From a checkpoint of a small transformer trained on Wikipedia.
Size: 11 layers, width 384, 6 heads of 64, MLP 2048 SwiGLU, vocabulary 8192, 38.7M parameters.
Each number is 500 + 50 x the weight over its row's rms, rounded and kept within 0 to 999. Layers, rows and columns count from 0. Numbers have three digits each. The size before them is the row's rms in percent of the matrix's.

# layer 2 MLP up, 2048x384, rms 0.0899, rows 1222-1293, columns 128-191
110:446445469409482458520573581507631505524477476497448550512474562485560493538499530523514606547457441492505508513364457435528573498524458420556470566518548505561532448497554501552573553483468470
105:541532503563484500531499555509459521534573495428431463482457476532505552423541580471621463464546347499471539471482515486351507627485437521460465537515416563593453494507570517544553494483473449
088:476473493540488645413543520504556461570477465428543418582464513494510494457535451515566464519502555502491443481435500447495521515549506427498546485569495505503612387523547455466471491552465490
100:495469511532507555516478584548515505458503485488471463485471525444490508443531501479496459472509479429438558460491428503473543462572448521451496449501536531512504546575521421473503451490482487
099:602486522513477561441471442539573452465489450487518446508496475583520533567510537472502514477505444568601484456608491508522552411447567511470567553427525505514546375439469490494489435541488443
102:612516565539517468481477486505562467483518422457526499533419494417516540558505521504452484539574493554554533410489497479522624482534556573517504473540484486609474463545441480536462528631515459
100:470457498553507516492531496516485486443527571503550396598416415518477544467557577495469537542584479570533514423583463516586439504471430436570482464364509536596515441474517527499404513586468400
089:587499510560533550574514454458535598505476448497454494493554510519498566474490472443444457467439558477515469489411448537576442554566468436514455507437507513577508505477516453492523445552507621
115:452505550478455508516570517575462460508456516376487472475514512597545521428447562592458544537520428435583467473505468464554421401590523473524564536512528470499484540620481467596462478475582464
102:532442471497541490550525441504474464468519491503646407473554436389511440407459506561505567490447440501491555465391381495507532496549418525562496545450455400568516449438452451545534513508574484
093:593452443586519448519490611489507473461506530462513540467493464535539493514600500542476481475547548404509451536545519503431541476471495487484509492451535552472514485511570418446549490497597519
091:558468418536448491441554556544502439499539409456462461592441448506495437547525488433508467529462470491441468535474426524489419491527514543553597497497505480512453549524488584479495506636417519
084:421488477598584572416481478449402518477469471522542481449500579582384533552439524486519504543475549314513439482607450436555496398620491507471474445504449472571478525487537535490491473467490446
105:417550362509555553479530533430515534629480471576565400471516576465419530588546602487588482558554483487560503472532426530440497461534487503455460475518491491440505542486456554531541482486580537
101:578498446471573479462587431565385519567510488519480524413472443419421503467622539425533603555561571542612602499594555493497436466529519485548579589443498528461488558494551391553470463570512484
100:484493442573545485477641473586473495584435523547483464613512521447494493583494589484571503604481459547532489517420536530504550529647492460424463477465493483442496504576458430561358524476553468
095:490579532593597498559455453494573499615518504430469502485541424557596511472517550449599553575473481544548571473497544559545536477476538491572469447425576493511563485562477499432463542497496597
104:543547510533484467447523537434449531510450476562409509479547554502609536459536507448506535533557489487526494550475474491590470478412465425413427425615458444540538505484415700484503483576586455
108:480365471512553499502464441562468582589476467453539451592449480464494536551523437437570511550565482475474549514484538542531537500533589390640470510465487416532511578513577501428518521509518538
105:554418544414487447494509495496437510592552468427507567472496535413566454570603463447474470511426457469463586582515490526424507493509542505496470498561438515436482508518526410438402450438429515
158:463496431570489495438471445524526512559499533545415477439526536539485483524502499547451589554501431458484486526452444465474586519504479553493519499475535468468413513455545515602544504500527582
091:538509500557390433540407496547481551472409466445581513575471441510566582510478558541526526528604480493558517543543532556409529485563474519556516612491626491449484523487521577484402514474501570
099:555489457583560539562618464488634484456450597482522460524530492511485526474583528476481483518506629467402491500514505482493542514465509462531561443554495594591450499521511595474396432496492519
096:523416523452532549500606554493534503449527424520448482576415546478518511509463480518606524534510485497472534486527565390470511444496560504515503509456593443451521516540462474473519518525581487
111:498485453464462488435459470460497522526500607482459519490482428464465471450531480515488514452497531536417406489538604529485436569476480536543491376480608469471519586537460408525396448428464493
119:474410576396569438530503383520398501544444479442546570453529492510418594528458514369560442543564539480520523511492501420522507480501557477500450519523546478566529462505490485543477483506460522
114:438541376361548520459443581558444427495558568457545471482444511531502468570449561532460484508467504503501450517493501493541482536516567563551486494412445525491581551542502532556423455568596459
108:574429458472447490455590543486520468474487506437531474456507521409522476466482554466534534594511507442479526409491531473449502534494415426537486498450509495429534469453508478504484518581515467
111:540519533448506607467532515540554438518439488488479542544520486433566621479522409422485444435448570508503521588498522557562514506489511495445495530508454545414481569500620455491388442528494503
090:556492489532564447485490571501474524476462525504552410504552542559613600465593603489522418499443470534484507522475478530591495520618511446476521512482458487552483459542467538493551448540568649
077:529436532551478564516538463502538494496534517504434540508461484524559502490442469527553517546530502433461532653497504461571455452516445451516474437471502464469508507484553426561441465478551430
089:501568459556446500470413561502544557560494431461429560458480464489522479544427543515431546449451452555474517495494535547465500526525541423432472460478521489425477494562520472513529490570459503
092:405500604500515532487535551480541552524465549531560503555469528463412529475517519427526500499616450477449540565495526463563432497478471508529506545545489528543511529625579556550499458506400532
098:522466489548514520538544551551478414506436417457414395467430484540567473484482450505469582454422467441515447493414521416495496440534543467450475533513522487539499528503525478486530488552520453
094:530468493512469497529485550518524464409486566493541557436538601477528482517454465591531397439505555519545530613467539575523529458475489627468473520435506477471586501442542518464499472503456543
099:589503447383392567525516542542458520466467508465526462443599603423537498460503541525461489576464560539480433396450434436527497559490512503538511402489532527557511490530491516490446586484502577
087:455540516558519513449446541548528538439416491446621438403532458553464564522456479485489452515452478467609540491495426520505579559510453484491463442485445581528449445480484505447505496471544387
120:441525590526423431432484509545566444458456460479455446549513513494507455453519482527551489475515546519508448578484519477476388432464537479484443533583489513430417549464522476504640521478422516
098:477507522503477390497479481500483603480441519498463485409510444446436604507570467567567529471465381522462546634546470505484434502589545490496551465562495550472418464469442465505516482410513454
101:475474447466438469420522443476413473536479421502542481515532509557516572530512550463580545436664431523539551613497563514545471536474539461482532508479565522484454512441406489556491472457465431
089:552551488399540513540473501489537446509533428484512540416507593482412521603516547605571485459510484485468469457488530544406522462539502564417418457523458441470458604602486515409542604458454510
113:413400446574456474518447580531523508472459425567547553553509458355485374433451500523456559500500464478507435457413468428541527535510552437540568436444546428476616566517498427560561547453506510
102:498482478507525493652452492587436604498519506443489386507531492476498582396512575467483573582515503524513448441562381538474567633460538553450382461544548505479493467498507494413428496551470581
111:550515457539467539491465458498504547559462610550522526532516479443472490568479514497459560545568550503438466444529535432445596417489500540458437545443464534489554488542406506538654490485532476
113:493460459529483526483457478510515453480564434495444527550460507611408581493506484378552505406593393533538501552496518516384524551447534610519499458476506523491544439506542511506508452476528423
094:456551537474517531456492460547577518479448466503471632530425482570459537494532419476453478527534462512456547501476450588590478543498551433477475487525420469467475465496551504498526464419458421
105:566499454469377513410492523554605555456556482484483496429506490496490530513452511545528482458521617496493494484539515513567525568448514510423581419526485483459455498451478412444434514484509550
100:490487507448508555516506389462511495517426508421446506447496525509499508518524518516549505560456533472531511511497514547510470586457502567536550519451460504552507387596526360455377455466462468
097:560493541510557558498559555444559476513481546455517509557530520558394566496484532573440469527568485510454638480514505448547476605513455556497519557552413469499443584500465490468541502627600452
099:500524460455505443518503581524628404476598475447524512387552484510481473583480556559352473554482464524528500461549581457450387571429518463526512422490459459476459506530456428524459522453523503
093:410476541563453424451584469476386567482483528492568509438560537476577471574507439461465455560510526353581452531516559493407554456533418460489553472396464467475393436462549496524564514521524536
140:480503371522557524466504439514436558530469479510554510408508477441475538557546544596547484492519527488568461533500456454419474478527470543541502533464493426537536562461490452442524549508572545
089:561547493480519486505440472574512474572545513472472476537550458489554453515514504504552466511558521490449504636548397575482600533475465558559515510445511521442402543488643475492436532434481489
085:514440580468494399506499559507471505431437448463387497405427435531507525445480497513520483444561455453480547520532399497594513440556537577631473425519502445591499539475578524533447361567490430
096:454526481548536375557504493544493605553504465427467493427483478565453543597456522456462514518453406458514468485497499526529495520559475551558510464551455540501511475563416521542556464425475456
117:479522509494434466454479592570517451469494595410562514531548539437472547560465405524421532528468474561526501454503464595558593467480465527445497454458583473523567493552656500531592442497506493
106:514565552575583512517493528581545493439541545501511417606390545610456525484554503487552606478523482487576480446462569445478493434495486423498650543448519391542552516497516486519611496532557442
100:423501493428487551414570513545478487546491508458609443546552601550448514505529468478469479512428533459511393527519559445510463442499571502497526561523467429562541455569597452440471473462534399
135:576509574539536565574562467497525537512516514468562509502499391448511580590510503588484473397535493531525568626503431522369439472572542524459524513544483653470582471444514584445500551547561525
095:455526486472581532462513540470545457509409520440503532512521455555480437489626479525528495446483541429502468486477525388516499600521510574501559480501547487462464546538503435479489451614475479
110:535407448547491438478512426502371474486473528495554486527485416443435433522483469421533533492475500461479519491495552571533481554474520518500528470402473542576538502377393452608522480412483504
097:520484508486450405428469455473549539431488552506498539479517455441495538435507384449462502444530456546466505527436519498571475454584574501558599514493529448564458533478572528482486512509490533
119:434469518486478478520579434507447575482496405480456549546592452423590491499512461596478495443530469514609378471500524511382478554478521531442521460569425477527538510516476472450483475514503450
109:523522500517533523531492537533418450487546497555388371426505516440487462597511469593523479425568550466461425494476553502485419500489507463458479503529510611440545557456544478512464478547505440
096:538462483497481559547490442540482522448493411457602470505485538546529560463471533409579579380390519561513531467437461553475423442501516564534516426473465479478530527477464396478487593480454477
088:405534487514408556424458491518514417593446544525491558526556409553608528498372469516469598544552517476369444527532516425508532419502422446497466593533514539452451564518619468441481509490473552
101:477495476538528446464473425492447459459478468485480541547535555493512464481485539569496536521488468526487541482464455489513519517548534542460512534525517517658522544402560608577506464507520446
094:517536561618559478474516571457423538466441576520517494501408461546433562462470440484454523497489500414578493522515471508531506505580524497508448480534414487571526608513535507519517558514488579
103:401448450559514523425558452480569465493463472460448540481438465543497555567486530462516417489538432462493507466475508502493527501549517505637452530584592529457455604525508415533589436476544469
083:439486492449488500403428484523538489476544582490478508508550510581526551463558512526544501515444610497521383491428504583527489522532439554530524471421515547493554532475602509557475455551497476
110:489520453468509535456525622512515455494434550540466469557444554559505423591441538495572451440481490469531456480455488561538511494532554483521564487444592547557575523513411466539488556481521534
093:495489508549399456482562535488495525562511537367436536539480464493504615620530540461474529577427490395466596446494513566432591472444424544580477528489480592623489420452533459494599497567543445
# layer 2 MLP down (transposed), 2048x384, rms 0.0833, rows 1222-1292, columns 128-191
105:470516370464548524529555528623503490576513552408561491542426508497418479486517514435481473525476457499543463579461460490562489439555514475484515518449470505492532564515589525423532443502477500
102:472509538442482501524474545561514495529533503552461583391449470499463507441577520522559414476488493474578476527394637475429538511507543453512442538569450461448509499558487559504534594467497550
095:529538551586525409469537471414482561522483517522562444480502539520470488411465607434467531507587429497488461498471550579496456539440528444506430507476441475530539527489509542560432530387455450
100:520472475534493479495572493540422470497446494540401492427418582451451512381550573513507516542541492446436571563433479470495624474526449526489463471384479539388517501543531548528479549480463460
102:473491490489495462553459546453459450479502579540499502461569576452550443462503492482437488458574549455468529454537498532434501557462538515564516507460492476491450492501477448420542529587506578
099:390486493484569523474491481523473533432519476583431475403624562554472511500428488445566421499485540498532494465476443495561477494452521555440468546505488570541452518496567426556472534464432509
102:464465539510488493469428472481364507439574523473500485522534538488574479566508442520451491571490431505380513427503572505489514545502430630528488572481566481472472495497583477541460416536473466
092:503414479555531405538486555533451538581442463527466476511454590495460473557495465542456515477422490476503417475505449505467440493481476475559422482549500544501460476466629495521519500543407617
099:446444471454454508423471500494450474582525565477524481534515531495455595452477513447515453494587513506560497459522505406491539523576576506426506507410551478447542528617541503504567524477475516
100:486455574494338530427544489504449520480445552526500442578421553538501554611455464533466501475532531497461516512565643598511488445424541456532498493530442524500453514563560460564495507488434477
095:503469536514561481475423626502459429487644515435515438515407509580551516421500579605473458484543573515497556516484520502468539459479495536526508549527439507536539460514508518479558467551547542
087:430490421463477443498503428512446452538418504433486478483446583488554393495481557505423453571482483550472483472487469422478467443493542531440554520500396424511488496509519428511527481623544517
089:476477533477586502509532511477575678512516573476429518593530567518522481435484491502582449419484533608510419448410408490478506521577504502446497501497458569553512572409441384461470388466432471
103:537440484514479478554524478422499508493511490624449489477536480500478449536475557652572519524565494481545523496479456457533529541497557516482494514561498516433427564541516513508562444580445570
098:568509510456551507491515438479505536516558521477457488433599502464450573483543540566388557491521524451640550561559489625479500465521539489576512510559530513405559412562454444462424534492496418
101:547585406558482535574470446491534538527513408512439520515479494557568520468467543574558575469531425474486490571502517451475455474557625500538608556448503482480510449479523482422495508488513498
096:439519565348532435622487364542576514533540437545460467553482507556411492479441558466559576579500472536490580459415473485546458509534559538514534449548475426621527500558488496412550577536459572
104:506522399444495521525507541570487634448505549430500397553567543608437470556558434432472427458509527578494373532536632464522548609545496498449600508477486517570518491481536434538498446507505488
104:536428458533529454531436539625562510419509472490576404485471468619628527539440585521538472510489450484417505565571539511484493521568533442638436605604488501449463552581606553519559432441552517
103:516410484390559468534599514538471538353546495426512448484519446554377418516500515595521532547517540409456531500597532455515474467524517488504552481451523476520564538508397474545540630524442490
119:428518373454541483599557539504496455539527528472472471361519577488564474496398494514509479503539506569533514497587513444526412492535504447531483528474486422470521484562489524435597464540481642
091:518593491635472419539454475479477496575411516512599468497531505434495510521457489514453452461528482503557568466497546510420411492557481554534512487463646534461478497536528446509485408497456508
101:522508471412466491644502441425436464481411514474439515486538542509523555411527517577419529457537591459542495528563518517546505588437479421559529543550495498502501444568348494438568476452564571
102:510452514484546548523492502448565542443459422507531491596438520399472522536516477492479567439455510545515566602470564512425476549549518568558478498432512471478579513483430523428413504454547518
105:446531515512414537516518502511494518542474603523524522501484466405429441500454619444554526427509459545375520523552429486554493582429553561545506386457578462534499479621465353527475511596496510
105:453456577468549416482483455445511556512557436417532553517519507456553574574432541364413461508516505499528544548499567472533512502499493500517515556522582569482552473519521555545401435475429476
103:557552556536496555447561566542439481514511577556445453461471562522488531530394517574539530483509602509399407455594526539547472478574466501522493483491491458445453430469544543583494579377462496
106:504416539485479479556535564579562596525530509546475395540522521529521463524529426512444403551472507504483513460476478542514566517552526518516524490519450539493485509523515427604526419537512452
103:514496473498568628541503526524481452488568574421432516488498594414509517406496492481517528510478565603484479466531477561507667468572461452479521479507528486449408405459428504565524536493467415
090:474560497515523493441433568430480537543488460502560478474539445502566578532425560504523503489394486485513436508488621569591424504522507454479496517565491513454486477426505514498566523473566582
081:552427431485563457528429541525446559452459544487478519612568483494508504574473527448491509509552528565428420515506591492562436538409493400478538567489465565533451520505434588528600527489633470
092:485478483479388519404490434438583458537474463422427545502448458399456466582535556633441450461539462568519488523507649568488488540555465422530518519413509507503509535500404425407485517485547481
095:518418462546523522460521500526487525515446532474532404422525451412552433617522405536550575418419514416480508501545453439577482575482556563415598483548518524430556431492537374465511456492589442
098:549359530495559475464476453569426490539476471546485447429508546501525550509524493486472533479407488424498495529499522403500614429495484497466473527496514469493521471457517536483588501529531465
092:559499461548487499488484487553401398521496569475493447465377540419493416521405587518495497478405523534439451474520488534456492527466527446400471480525509520440579469452479525557449506504438434
101:497466482417455560553528440435447430445448580455492520500532522487412477500588489469474551547470536583559522497601505509470513418453521535452468515470450467396533584528460419562432540409419498
089:497580475506517438442542522561520574464506538531621581534487592553466565555475588583478451518509491393547484523503522365511523508489565526511465515555479546381530517424608531530505589428467497
108:654495453564523465414484401519510530388432463590471391496466543441521544537489458431571503472533489494515344512489495571518439448476524512543492536498547449498569555523553394553574541557425538
102:453499514484493480515429468481461433545537480434419564444603451529482630523567511531494528447368512513453506449447517582475497462515502436460491438464517528476510597560424479595387522397554467
098:488511540456522552484486461433371423549481552453527494470571504585521513517495437541508502548555481500495570537458588455510529540510505471526474571448597578496444501528414448577485479513478455
092:448482534502476461564480516509401547583460553508481517491507465411508523547423499471535451479433541459438592482600625466476480560447518480514452438457502561518447406554384484530486410487514580
103:447516504404457456521449459498467567517501482505423594404455456456495459492515450505490522464524441446534533516509465471489423533548577446498458390483515492510465471518424444489490552513448501
107:394496511530391563498540505541568577424424482479472566462540495488434533553428511394475521465499535500509498457484492501504457498462618516447417563418488491396532505513458493571509433460458476
106:574521457502490465533499572489531604415461586473539486498495491540481547487435450510457429506531437478508413471481544532506508492493481512473456497461526455458555488537502471438469495572525476
101:549493475467591491512525399497533561461437558312536492503420481505578485540447475587524474513587489501434553438477417447456611428444477463512462494449562476488530514475501518490468381545460562
095:600435429450506497450539527465388489556533491587516506456599512432534573489421430471535503545512517456615464460541548454547485430494506578476541547457532430544536474547400521497482374512541497
099:455526548529505499493518483475533423465504541517597566486523480474616481472544462565561502552399542503492458400521470547519405461424559559401565484532505549482412450497551492503501447546522542
100:530492450457533489467468525445402500535477535518433443431515517542487507445594462464519523507458442467472482478558439549530510564478529364477545572476556552493546476486485442444563475524458443
099:460606552455467558498505462464547517475443463451526550534532552534604487520489486488625614462535495518553452547478502482457523506498552427578487473592471507485537543504497457484488517416447465
101:497504547617410408433436490539498522579565422530494502419516491460469456500588637560576522483464464531564624490558550514472550513470538460445501411451553468474576454513526444498536445614471521
097:534449554539465446407511523536533504493517524562506443509599516495392479457440586468521490591528533502445584447440414502467499453472468565497511474514468503465558517457445586532483384598453461
132:530561580486499441484433598518534553537510494538500521504458463445516502519526492444456604542541498449451548479503479523505429568523559420468528476551444544447495438509511585596413405559528437
091:513474502505436502488587515465573505527420574517519482597460482509440519536441561493543484494596523494542439429487507507599542501486447507458537468497556517447533428484458512505426461523557570
087:480489523507495539566498488534518528513479511519559529506504484386632549504541481523471456474451512542575430467406574348520399533463484526507495547379436487470485433456562503446542543524490566
097:421621478596446462502447490486482536517386517455535522463521498562482542562479450487523527503461447450624454525507505520596448485528458522533478532483477490390528479534517433538424457450434443
109:446547457573503477569452482476588439537438502593425522486501501505486363497532476565499488467504495434464464466481556479400542399404546465429490448461513511559480499562388534510428535585508435
110:397604447512550529606501556515417419468542509452474437576569561482541502564449484410491500571426431390493509461456564477455492515439478531578566462510509460539503477510486519486555489512492454
103:481520460511495481502561489435481489509502405449516380492491497495443499527550519565593474521435570471513436573458529544443450401467552545560460508550527488449586527450616482538463512535478416
124:557559475445516602507531470517430470458449488450480508340596519423501551491509455489479442475450483467454604466478576490511447517511535523540472496511495488440605518502527475477529518469492525
098:445394498502458521420414537509515500380545528527488508446463487583596534507552435548398473459567561530548518494562495448555429561574465524553567451437509567547449580521397502510440449565408527
109:489560415498435528457528455545462575501494492579475461466511481435514454565503522608528583495463490498519515475534543463570485517530472558471489482512504540544446475528469504487459446589458485
104:509501462467496506447577498547569489503495519529536462491429574467473530588546476522431517520505522521516505492499532512510489366622532527470469301525349544449448497551546486509465520545473540
108:493498499521617527593466590461545504451382550502476543383459526449508555494534549465480512492403466437485566457552499533535496530481509424460516485474487479407384506546498564499571472538566489
104:516464558460534540577531449489503475523590501571474488488527470497530489504597495406483554584596373423543481496546494449554556461462436531458407461545456563487502523493432416538514464507424426
103:371474553572492548465451554490491443470436538521482552501363578550547461502553560391416582490449500590531527485422494537476488398523535548524539505563476468458532496547555526396571528464468463
094:499398449472461540537541420455532423437511512477560509467504495560461378494563522466517533522526530510458490452503493468453496485492504461463515510530483464513439490477480515381469526539521531
104:517540511465476517482478455501500478537507426499536515429537479458527462550559430535496596462466515541569460553528504544440515462544471526457477494506585424449543526484529527550548530609432631
095:445629459510513541485496511449473412491496492409555527427503482487432499433532527440565483492441521548562538529466513474585509459405474439524502538494494486529464534521527504566505514482482466
103:520564506557535573542629469446567496510539487494541589504414555419504475459497514558585473447507470409431583560530461566343509540521488521602541517491608477522553445439542556523526448542586550
087:539396424504429549480491545482460476572461506508493399452487577525535435409500534483494402510491476528478479508620517511450508511458564497433612526607537491494468537544506533529580581492426564
104:443438439428546457454559430477522475521432514563502514517517422522457496584438539547398522574449516524449437507442497465469573459566552507454536524514527599546556505457480549463486442505527439
# layer 2 MLP gate, 2048x384, rms 0.0896, rows 1223-1293, columns 128-191
105:468413553393525547479523461504567515484475505538574472467591565481590448615447422525410474522446616528521515495514486469641549425518459551497536460456595451513563540446420488473459466525501512
096:406479420455520513533570482430444421473558425525384569521521446452476456470513400573505515506484605460448505524466454418446451523600520523511580423408561506533575493600508648494461506512563510
103:508549514460500452519496457476510525499486520495556548587521488516503552562462448498518450568438502573615469516489465490487432561401560540578473610489525445536548499446481549542545529510578499
098:577389554504518574518477454571536538560480493509532496515516414544611472586557563429498495477540445620507454473591538470502574433495542503466470501525510462553564400492530461496526452516581467
099:452449489523523493546442475530442546521520506492494632424423527517457502489507411401462487477420496517445497436435504513477607444523501544485569494556534519480555535576490509503544557519444528
102:467521546525504500501483492504421469493479531516573494645417510562411506442582520530563504508510502512526528562555475456540428471449455438471502498438541493545491503514481584515411456508511448
090:450547494403509476418468539558522402455490536439542575539530484514507474454511490576541589476550467490546616499557544444497534444453480535447468511488497476478521485525432504530473581525529350
115:508527460522533413506486504391549504473530490610512525516444495435488441536538465471567441467514511614473579545488493489460587561421401587533440402466544493512501468379466521422528545486480537
097:543537584426373512484567559495446523473441533498406573476433483556433493468535451470458455469551550465521557502555482596566529454470529520477459487540566538467484526557503439456494469512469459
091:643493508481444488551537501476418566466586556450525526559489486512458508466540474494500494450538529460440428452494529454413478512489497505470543408482575533489518482355503427488434465560524542
091:490427551529538583591450537489506460541532543487414496592483547486480608522461515629558522428480528481487445502424489436525495495601543484502449503483534521417452505486435564483454603495523494
085:490454462480424556541501524583430482434588529468476605513564390447504451457585517530526541533419504532477549472509474594460547430483452496406475549455536509486464429552521539471405471575510532
109:439544458485564538495520524537535487541571471573484475432582499464411518582550588527513424523490467507537514560565484447565462477561529522515492496461552423523546592476411507488581451508559484
097:503484558576477521482459458532543409480399489415464506608423493572519465435444548547452481494494453478489473484472386397475568477428544546482444424533490501518489460537561589476530440451508407
098:485462413507578486438590484538511448581418493470489468544485575512471482536444526538573496667504454546555520448488511460489543560643477452460488521497511526440509522574504473534391483407488385
095:535507546506584417464526436598536478533470600509478483554557445508580502497621473542516501491487444560562514463548477527466511472526468541510436527451545455555451470497490468498458476472550497
107:499461543435431462427443449503388466505507477499516454462550647488451539502546553470510486595574494472482444480526422448496569502470438520477473380463547445482507394514365526507591532512600485
107:423399492490533468460570376458409614545480416446532607536443519502455488529606474457492501513572503506418480476529465486484444463488510494591488521514469438510580526491490426447547511519527531
104:491371546432529484491468500530428546563552487476502531469502558448509466521564477471481534481465419525519576541539473513444483559493537490526489508548534501438493495522476477474373472451474474
162:565499564445504514576507551502509503465488490486567519564530462420535511505461473458517443478522633547507508481551513520504399495546531478478513481557445500561566482551463521442488488464449432
090:501513552518418414470412507544402511536498500496488542538410493466536598529533555502531441499569476507544541509511576524392567511476502501572578556481637477480461501526600495460426475457443520
100:435491475502457616421438523583418561473497431510501540493556423491460522549397491466529442489601395492529542490507484502527450528470483573510491493472516472433532525469521515505576546477475558
094:518532538575450471478406441562513463551585618463561584442470569509414406529541508474435446477519539477526507442414472467520500528423484560515597497521480595516457456375513410500512561490504561
113:474538472565499529462420553390563490469479521503493517497493505473407549511467513537488555483485521607471512536560522501477509509454508463523474443548650489519452504610529473531579422566525473
113:527535451565453523428517612490575542424515516583441452531491511511538420460540417589484543466406433522503459489508491544490477533506503509473526485447499522496497516438503506420568517503524498
112:487557357378544527490441592566449446474543562467481450482409492513490432523406560524471519520490496476521463507510486493529500501521610550559496491392450543478542539523540592543446472549596444
108:471521447535542536579461504461535492428528505440565530502553450410463456514522572553469533343419481526488546553500455543524566513595561463389475496501436461573538542508466556496496496507457500
103:552471500414440613575471486555510504530524479471524542532522522572576567482550471543488512500425588576544548569510519518506579492538527569544500513507358504397501528489633460523499501466557455
090:387473503502429505551547475485512530515481618486443503485520510476468566503576556541437509495558494443522545461556531495431520472519424493505474462561486518501425476536574457527498482491452477
076:430485551487538458452529491486485499491523413541550512511621527402447500459491431504429454497398490565489538568471544445409483497467569502480508462443439565524494559484450573460549412556424542
093:432566457581399485495508584541532457452381514505452432474485489480480506428520494525485536456506538549456422467470543426448444519482375472495421526483467520507499546531445410475493480478454503
091:481550694470500541508521537531525578532499515500492468507463541568515543523502572388459454555566424451543515564530512530475511509506573512507501646568425431528477583560607543533610554582463509
098:508522518428531510497500458500513558454546503515596496525506522480496480536531514493492488485619612524508541540589516527477495600501485536476502405559418542493546485452441498485406494547446521
092:505454520506448468486505546452569500371406516556460588492519419474539488578507420577495479499444547439573526601434510449504559525478452628521403590419486407523529484502452543459543539525479548
101:400502497638635459481502450467536464550565496507453521550434434622492456522530484503595517444525435457546548576563542593572501421510427539503480571496491474472500536472539492503569384538538409
084:534594543511524546514460557544486445619523489524370520472492496492630591521559526599511509413616474504493413531478503560451519472558510472509446477455537430441531488508548536442526410519549465
113:494572477577433448474543417500514530488489408568473514509489489471532408506515419497570481456529480534547390543457436555518454519482523488529456521521505519466433529469548475424570482530502411
097:474427538543475507527499471508576587444346491497532453507490459449537582608499548525532602508508446528508489558513450452437569498514471446553554553516443528518514458558470411468479430375493484
102:536484589455537537536506519518561536449502579548493502544455496464512429516475456521446495516332521424486412415530447477403562495524433522561456500496475479464535580575543572410528513537526557
089:569576559506516471458458457509545468510457570474562426465390503528473481531450430486536441455515542549474495446520474519424487432612484454457537480422498530501481565466525457480478521471491485
112:534554563455528555489578458439484503549531574393426401465481496591482621559503502504592412519513558568495561518579514555464477450532478594466457540566446522508406456494483585420469477513472478
104:446559480457482472429516552450573418477521478509518561491418503501486396580434462475491416458470525601392515462508544409460449440512434483501617527483485546498472567454422479528567538448478507
112:502544480479512403516493509535562531442493537465498498479539504531442525391497470529492449470426501573505550513530545524453421529445512504567518470534543467494456502437529484450393509520478468
110:510467533467527478487520525467487579471521460536509451518563466455544417480539480471523538547487525413474545470478531535564511436502428320508482567480463551500516588424489444449469511504456556
094:444517539616470465443484545568543463382402453545530485470475522495523562528472589489505495513455502507585481480478430553464573499490504541472381394526464507564466572553554547525508465531510511
104:529463537450511456510449406489510459376513523528468498441539536447514580536467509505476573478446486548532461521553524454448555454466537558432432508519490491405428448509517397451554452504467505
101:472508531578419397544521565557489497501472536517593575555496485452490510559511523479437522499556480523438539454456472516476500442595480437458423496507498426440446630438468619611606464515551502
099:484457509501518453503428529447427482493551409459492510535420525406506470513399531456535577429420526530588422514497452465465599497563553516492461488532489503472492512462466477600358541437504564
102:429557574550478413468453689541557450614532497497564610475495498544518483520536552496595456455515518537437600506416526503429452573419519580475425494421549492572450462523523524525451517498526494
095:520403501582546548575519528432417475493547527493543543579510517544557449577352404499520534491515562484435519536557525504501548462579534553493547525542518488541540517480440508531582483528551536
136:478484420582543471486494479456424583494527511497536509456549458394515530567540552555487453502512548568560418492547519487469525443504483588555460479489552452528486540467525478447563502479507462
090:472551514523489528453498607439454540464424489491562434463434491536481602443472513485504498459518594474576549466508569495482366517575508497443541501596389507618555482510427461558529525524511481
085:490486448562537492556475525498510472467472499499457498426453528603569519511463511539436382521447542550589437548465513437415540553544437376632577437532555489526523503497578574609597505529486543
096:555397489399524562516485546396499432498552510525524588549483480486613550475461490521488510473506586586467590538476518472437531458402523447485476518541518538504449478467483469489428478548508508
114:537564547467421476462468475522535503427502484443577552532528479527531526534460455518541531497543530465467505541501481554595511552552451477509463448504570491466540457534628429531613477409543554
102:526459498490424501510444514423449495538426485488533570425568454391496485461475532489520373471470454538473513556486487544536531550454520587496375542490474562491442485515461529455411528477385531
099:440529482441512522418490540572508487458491469474596419531540548587443490479558476458486495516458527470503438499554548435506498546496545514469428534503489444502547418535563491434541485509568376
136:418490448391488399444450544580503489519493519609456501539513487497497518407521513484497520547475538597432396402502550476564496525468396486606600513489522481523390497555427504513525481423445485
092:663549497544453408513535464525507477514543498495445475506455546386498453545496589498566442512447449537539544453461447606443585493512516533469382573516482461525574429587487505513484521471561496
110:472577546435536509540487601453568587498568447428448507492491537563584524476565470558519502562498490515452494516496473468489538452537506509498486508637482447444527487588600533381544452570526516
097:513555460504555561523500461527505547534485471532503518455529538514595395530504588497521489490512531414559431481539490513463612563374457505456427508476502544422568465535518484514519445513484442
114:547572501492492485448408520518511466493464565517529477495327552570370472471503577424467505574495534481419561593475474512584499432510482512566475576487604547503539526479510564607501500498540525
108:518448560507455463442472609482539600485478475498425634535498499520577392431506426407356433601463545561488477452468445476468512543586573436506504510514409516469511469473566529488554522521477551
098:483491540517461409457515510520442546486509483504452518559445524521438461524561503547440472581554454314511468559585528467620493566566539404435462594533510500551511426551597534482512417488558540
093:455515508503497554511426562536570431574414527562452489580540442561495523460458445472470521567525566505439451473512546539555477492464540496472478566468533486507389565538506511430517482414541543
103:488445494564494514529477470529432446469482388481510587525514523453583453523502528518472519525434523545521485461453437542424586480551494524512486505573477563550557480490484571532509468509455505
096:453490516579563528412468520586410517485480558567437498566600408506463539519503489524479498496488451406542473531461459454492484450568511504371423519534526551518594502528435528535495537502571538
105:545529521461498427539442510534487563443504514500546518452466489432459445486543482557534525510463547565507538508542492517479489535465541509354492459378462489524531463479484571516402542573482467
086:526542489574474421568517465457460461512404519487523413543545452574525551584460595407561588493581393509461491496527492493453537528525420508444484485526493485477449450577558476438475541397573414
107:540506545516494454512435420496486546498565476459535516469573470466504608379576442486451538588508525530473550512539511425449507496474452546437450514547425441456412461464584539454520440515471480
094:523469495541454513458558546399472574531518508455509532506497484566510613559498460562554445523417532426498482499574500522523509513557432509506489478574455547604537492481521487465513434559495409